Each number is 500 + 25 x the weight over the matrix's rms, rounded and kept within 0 to 999. Layers, rows and columns count from 0. Numbers have three digits each.

# layer 5 MLP down (transposed), 384x96, rms 0.0952, rows 63-96, columns 0-95
523539513499531516485504519502496471523524492525501494498493484497446486499525487496508479518498525501562490490491503471454471501446515531545499510485486466522549514485487482512515472498524492498505486550498491509486496487531523480520540471480474521482483467477500443507495531509467501505
487488502487529513498508491506487494587511514483485487472507518497487498483476511512468476523517501510497503494509494489459479499500464515518535481488481534495482519466517505527496520509533482514490496529475473499540465503489527505547519471453513493495525493548551505493494457473516491487
502509463497412504515493506498512498513483471503547542490483471560477468470479488454537482433523482484530527503506491566564477485495510517493525521481478479509465523510520475516488539499497488509523495473514519487592518522466496486478478498540500497461567489481466531555508492498523474475
500522507496521478496524525501493496482462493482475517478498532476540512491514548507486502510546523500514468508500432486473486469473475479468500528460481513494486518533482560494524509536479500497508539506496500499509516477541485505504484476491510483440536516481489498539492519481528484521
531458494509509508518480520500527509544494482487491498479526513514488472489495495529508492522504508538515514505523499473437506517540463505516521506470490507508503489483479481503430485493507508499485499540527519524512509487465504468511502501478481498491515489497511502470514487464494503508
517471505510479478486474520474450473459507532488485451492508531482545492486485496481448515508489477496480489503536557477495492509472553537463478534478483514502530512481528557486509485536449532481454544526530539523542492497511540477508466497518529530489507509467487549460520487509504501487
533496487487524521472503491528495538473502493528484531513543492485513468456521492491523522480483542484496482515489520485537546498498489505531511490453502481521475498503509467548502510471525503458456534535456530529522490467525507510464478488452553472510490491537523512537484464472479434468
465514505480465464503481479500510522552528495527511513456464495463460507475511474512511483470488487488490509530527518494503470525541498497494510493485508460537496506489535504463508535466506513486510538493476508510524531500509498501520535460516478521515486538501500519504449510510481481543
494494481556463539498506515485485494567509534468487474496502470507534482508476530548490495462526496514527472495503487514506520468467518485477479507512506503499511471523536519493494503459523483511476487498482482496465533527495474484539465494505465540452517468489497518506493495551513545525
509500460458494514504510499528495494461484496543490481516494495480459536489485468481503466458542492523536490496496479517512549451506497507468474485487476495540533482535525549507492514473539489548513486498525505510501494477427488485555581575497480531494499478497456475465495511507450477563
432478498510503456529517518512449474550510480523481492492491491509515483484526484483494488507496495486505480557511507535463526502509492464533465476490530502546486494509505532483529513467544528553520495480499528481492482508463491522556493507506482467437500509488486523529531512507492505507
509507504496496468501485476468485536518474557505518466531476477487533499483482534519500467509474478515501532485543458501541488496455479470506487477496505515491518510551496529497454484520479502493522515535493461497475523489527501473456535506508497536516519497522477503494521465497504505531
468527494529490533533521525474499509472538492520501476460491539503518492535462517526534531482462471549476472513504507477464493508486468495490493488515510529485530551460480520499539500520467470494490486551515488492468481462531526487506524496473513469488540481535487534476526416500477528443
507471507511512482494488469475492505486482494514516492462487535484511502514518519510517515513503517511534501506478506451488458478502480536481467512516489485509520538481519542502481508501433502431514514507495488472493498536522540522467502485495533481560529522482516480515537467490517500464
518468532501494501517491463494485486510506495508516516544477511520512490478521548475474463478520526439484477508480518496470468499528492463455493511479555495491507526500472515577495493491473524501516503503499513518496500509514507476507502483508481448476519476500497492499499562471518522553
494488497485505542476495498510483484546528483514481512493473486481485489524514524483490527471502505471474499483493506490412493528504508499508507523499529530538510510492507465461506512499484481516513470501497512471538472485477526495523541517518506491481487541485490468527508504507508480510
479506488479527474461476492496534472533505507550455493526516528514493459522496490467556499500467505505521526507482455474545510505511495496508472513495531521493477531517498540509513466523513518514516497490442508527508522477541492499543475516544493521492507531507464471470477440510482468458
484488490486482473480496524539556468440509537508513533496542514518469488497524502495495526510505508494539485504536490472492529497493509506472500448515497530491507468498449497501503457491495500461493458466542549469510486536546473472504478512486484485497452534540507539470517537508532505504
486478524486537486487478489485538532502526524503482479478487493459479498492549506511481474516484511518490494510534549542514506500480471466540531493508507494464519461537526486443450479458500524479477503486510501518452509520503496523557527475485529499446487526504474509489480571496495543509
525470537491519480498515523502485474479492480480518504456463475526479505491469546495498508478495501488574504506534501525551512485477487534487509529588489486503455525524549516476511525532516509509458471494521526463501481481469506489500477458517515481561466487538517485482444453504541469514
495435482500534503474499524479507467557543527519509512500445508508520491470485480491517519474553495503509524495526554526506505440481515477469480512529490527470512563524493479528507495516482495467511522510475507503482462512440480502521518490496463475530513511508491524526531472467496458504
531498521470540511584502500497503484522486488544493543459490492481518498463538473501477498488514502467463495501549476537510531500519531485539506504505502494505480472506515488453510507464518497519500493498508478461517497476555488481503526481433483497493483465539481514500536506482497512500
487496499474466553507521478522436516511493436470552518498515541507494469526538490490544511528483474509545452490491504475480475498523487499545438520540517542493501501527476481461491490480521496511491510514525529484522472516482534441512520498514473519469488510470526523545506517487481493421
540494503502451511516530523469492494519501494517474481491514483495485510525485508513513495495527480516481456490489503506464543483527509469491500476465495515484508461487522477532483499522543506514499469489518511483485533546499499515485479499520462475508503495491516500470525482534505510520
514446483456488475472499507498535492509496519485564490510506420508472476487530472478496455522496536507465476493526508538544483505477504484535476478505500492515507500483506455472496526466472496516543497494532486546521533497536514491483521546521547548469519506521454517496488470560502476515
498489499520480496465469542522479518483495516496471512511490502468492495521508483433513503497491524528498527493504500518467529473516507562516498506490486549526509473448477488476521495519496470536528475521515525505491478475505511474504472521509508505443492470506551464529468524506503515509
496476551512535458444520474514547483490485514504500513440530468499503480499520524535531501490490500534514495494471513433528500488535534470517475526479516511519546548489470499494489527511516498538471487506475503497537452492516472492490477547474505458487499506514491532496515490498496506460
457509492503467485531460532500476501517479477489466516466521506494513527486480532505499473499473496502508468494485513516480520486496524531532519500556450502522510503514491488502525522498534487502532526513491485493481500535517480504560527469466487482482481481497503496490494531494485525499
538512506514495503476504493475509477465495524493483514481498514495505503518479520501480504517473497551496554521542471449497504461468532592496436506494547552462480508495515503517480469473471503519508536499495518521438490502486525545513453463516473500538511518539515511475489475499524466494
499498480512475515481513542496523519454479486501522512481507476482482511484533474528547490485503480502502504539527473536511549486488578525498484495504496478497463458550513496493487473527473503485514462442483547523510493504555529485497503454486504457526457519496457524490452502481534479498
486531454509508492515524504496503504568508504501522536448505494482472479474499494520503529491483496507491512487514485514516507478491486480516476506489497506505508510507547521490487476519498473536472486488522511484498492526537497495541514500498520509496473504482469495512524497483509513478
524471475471494506516516508486501513514489472549497476503494513434556502490498498513509518497505501485480470480462521470510477486589510565477494525511474513519470498509444536503464485523521474508477468509495497513488529506516496497522488565466500561488535485469491514489447493508509539537
467485493489478489532466507491488477501469521497482521528479485509518476482496512536525495492468518451495483528546501520488481412533526511504504472509444529484527497491485449507495483520554491548509515532492511484498509490537493536466511467503476500524537492522533491474514535514498552485
483519469558491473494505494494514453502502555491491485472515516503464494509486470513516518513493514497518472473515519532531468516498488510462515484455492489511497516514455556554479499441510482493517525505437506489528513492516471507519513501538515516550483502468477501494501528491517476534
# layer 5 MLP up, 384x96, rms 0.0933, rows 64-97, columns 0-95
515484490518538474524533477504509527527490526497459479510535520476510501477488498475512547529464475495497503494459470501495521463496509504474464495516493497527475492530491513537512499486499516483486474479494522552533480461517504520502539512520505523500508509468508488520458477453490458462
504539542505530442523493463513491513515473461517485478465507522510536517560447493477447546527512489522515566491469503501529569501523517490459515486512549479467543480460488498510471493507482505496503497501473487474482529488461543505477515525477508452481537485536494485499549480466498469494
500496519492497512491485471489520515483505522509515504536512489495484506525462506485512491519470483482484541482478561503510503512532516471538500501545525468510502483487519475484495511469494511514481471481488483502523505531480513539487515513506498483532490443516515494488486499507476478455
517466464484527520487522481451516535498484485465474526506512505513480491500507493491495472497519510507504482460494500482496492492526508468528498521525526454517496483496495562483499539494477559458493512509513521530493534484460508487514522538514507487478542453523461535493504475516498484503
550540509472504543486447449539467546469504555503460561519550480521494478537463492476512504504501486502502513512447493542518524463498517506515507492527496543480506451523475485526507488525468476478508488445480496505514523490454518534468510531487467518494485503515480489523529545513505496461
544491526480463527495484519471545523490468485505497501491520497511492509482469522507515549493532457509481463500521554512503560480497488443538490496489485472499513458509498507502461531479503528486474546523484492527447482511512535528493526514575524494516475486501512501464501463502486486499
499534456530512490517482502525496520511454494504459538480507529495520497494499521504490494530523473524481517471476538486505508540504504487489477523547473504544523468505489527468525479535477504479464485512474495489502513478496504528454477531459512474490556524458489486493482494476503475505
531476499528512487507518495519513504508539537476487488515430521494522506535493454536476520491494448561518539490538500509505467517475478437521471509571454507499494488514500484512526485497474516483478479476495449529499504479503507535495508477521476510472487515467525514492507469477471537480
535537516485483493517471507492508460464503538509470486486527509505483507530474487454521532565510477517487516558423488440521490490478497471516514491518504503451505435484547523479483515471500528545551522499488472528460529508508490527471447493527513519514534502479549462470487510450524475513
537553513475486485506458493474524480466510454503487481477538515499531485517489454492503478521514495459495525492509484503501519526489482508499492525494490483487576496485485535495547462499523493476455489520502471523517462512480502572470523528547521527516478517503485480484514484556505503478
464472517480482534504507485493501474518506508478503490494530505493465493528458485499559498490515477540487489478522531481508535473530470487521492554501498453487589518467493530475554480527512482496523507468519502500455471526492519498483539491497519538503500477485491478456465500470500523512
532455486537503479561492491464476515460516514454513498488527530506511460544486515478481534518540483482517526518485500537511500531455529491502500518500503556464522484488451494506519550508510475517522484476468489510511483535487488505481531476462474506483530510499514462501495518504517468563
534497466475526462527514488512504498484491510532481508478474512525521504528492493509481479532518479501487511535483510500517483518537520505559509497491488511461492509486477474478515531479503482529509490466494498545483487486522464516484501506533489548468504496489510448512513489507493538537
519521488515497516501506479489534522475501480483467534550508555447461530506511479540499501513535499512502499521520501513493501461456508490489551509499465494528514489531523522521496490505481506483531507473499478477466521476459490566494523502499531501465467497495508513495473480504446485488
505507519487491516539492498477515538493530491494477473507483518475531529490494477493498518510502513485460528505515495505478488514523495517498506472504511480489501503507501540477508506503519491503498555467458479481502504504476472496518484514564476489531499498512532466531523476477489508480
497524468516547467499517498463523474514525522487470499503471493492470526526500521471475502531469522517500489439500551449528469469518521482501503534494481481510498490521507519464515544548484467496505486470495522508496488496506554515482478507481477464495509529523548503454492464446532488486
525533513487490491544540506488499456477490513475523493548510523519452545515483462497506509483530488567446517448514513464489545492547509493503526547526511492536521478503507526487481488520475483446503467481493557518505495511520493523463510531492512432494489489506464502509519508466496500457
464539445462478516532524506480527484502523505469499543494548527490475521500446494502517539471569515512526556495471510536534505490500537502455480538484480495499478524495456474496504494480492495501490501501548520484476493533471514474499497536480489515476530479501500465526462552490479523423
500542492520488454489499462510513548492503521464484523530491484510535515494479475495464521513506485467472513510473498512507556539494496476486491544520564492508487476452482508485541469446501521491501485509524456535527484514488475495471499534460485508536482529459544514516495567526475474463
481482529506534465495496504477488481506473484528475475487512533525531517516441514482484524520485441496476504514486567505526513439469491511497553522519565495518473534498459492475525484522490492479531496486489548517444522532513482509505486511497477524525503474517506446506498450463522511481
489492450528503480526547494518530482501480500484509485500511528500492516506450506523487509528504504503503548488503508554521524483462478460506523527511473514477498508549462469522508523508510522486512495447503509499436541493493500485489505511470517448479525484534487454511495506498464513530
509493525536566459511465498456515494499513513511503503508538540516499553509449499472497524454508469517470508504458494548513527547528502520479480494544520469470473489482535516422476524516516482508504496478477499528488504468505534486433482524488537425493504497477484488529538493470476480487
487514519534533464479516467517506541513508480525462520519479490506484497463500499480522486529488519502511490497519541479529484533506488484481468504513479470527480470512456483482467503532489543488507522510494497500493471485455484514498526491504496511523522490472512498517509491524446460533
490521457427520550491515487496490514493485499516487512524484507515447499497475504453452525524497520510494502525514519493530471505504515495482529526606465484498502438495496494487467530501518483492490481496499475526485484502475501533461498514501519497453518492492523515468525517510542514499
500506485523456480479537455488541509472491522530511551497480509519504538501504469498513496480511526508495507502523525468487461491479477484495468517490493528542523537515499498482535497456488488509478510512513437468509482511506496515466500517508496520563513486521485499494480520546458480497
547511532516448520478455472527500513494549491470479492543534510479544503454500459511485500495515499566506515486493501474530466496511456485502533503499515486553461523479496489518522493482523530487506468502495494503449504490527476492482514477504486500481502530491511491456496531482442511521
498521487526512480472525482473500521513496500469475485475526515546515517449482515480496508532511458520500494564478501513510492479472470519520460516514538461512525486476519543492475508499482553535489512490523478482500477501477503539517506470494518508499503515495526478503470494504506461431
509487479474456523520489483509501529490515480466492492516499530455534501520487457492499498513506504470502514490442562496514476525554516490492517513497485501520494486474506500536524555513506480502508513475499487510497549474535510479437506524462499519448549507507550465490488540482510487472
497504495530478542528463504510490498451543508503520499492496527506491486505474511460514475488533463471517476493481511491506514463496504503533505480511451489549497478526526480476473531470492504485532484520504507514506474504486511514494500508548514553531463504465531485549459503537514466499
496506528488513480505523484504520483509488512496485477491470540508511471503445519479489498473520497538494514486494496466524516490535503500511496510466510457489535487495484534527466521481517537476558527505495507511484489526493477489512551522483502503462493464529496497470500517495472507496
500496534556487536550471503542492515498492483463514505495497500470539545474507509505525515501467509485498521473461534488522455532506488489494560499480519495525516463514532542449481498550485510468448538500453463515481480483498499476478493533565513534462537482482500456462489519525463485487
511495515479473527486513453518518524464527497430497501528461511537476516510506544507496519495549466509532491517495465477515530482492477466480524516505478512493521492543523483492520502462496486475543513466503550486486438453484501515479498507498469478543517543534508510495520498491452506486
517484510491494528498454501482514472438530503505476466543492493531536512465489489477492494518508475509482542505472549463497500488527503500509528497513537492506449505526455497471459499476473506540563455506548488526486498517499523522479510531466497514515473528483524509491509508512504518533
502511488491497548485511501501498488494492547492499472501518530476478527503497483505458473499491514503485487472493474521511525494491502465482469515492502452525493516514499528467470560511494513512495542491483514507504515459464534490512556519467498475497510509484475485485519540535498483520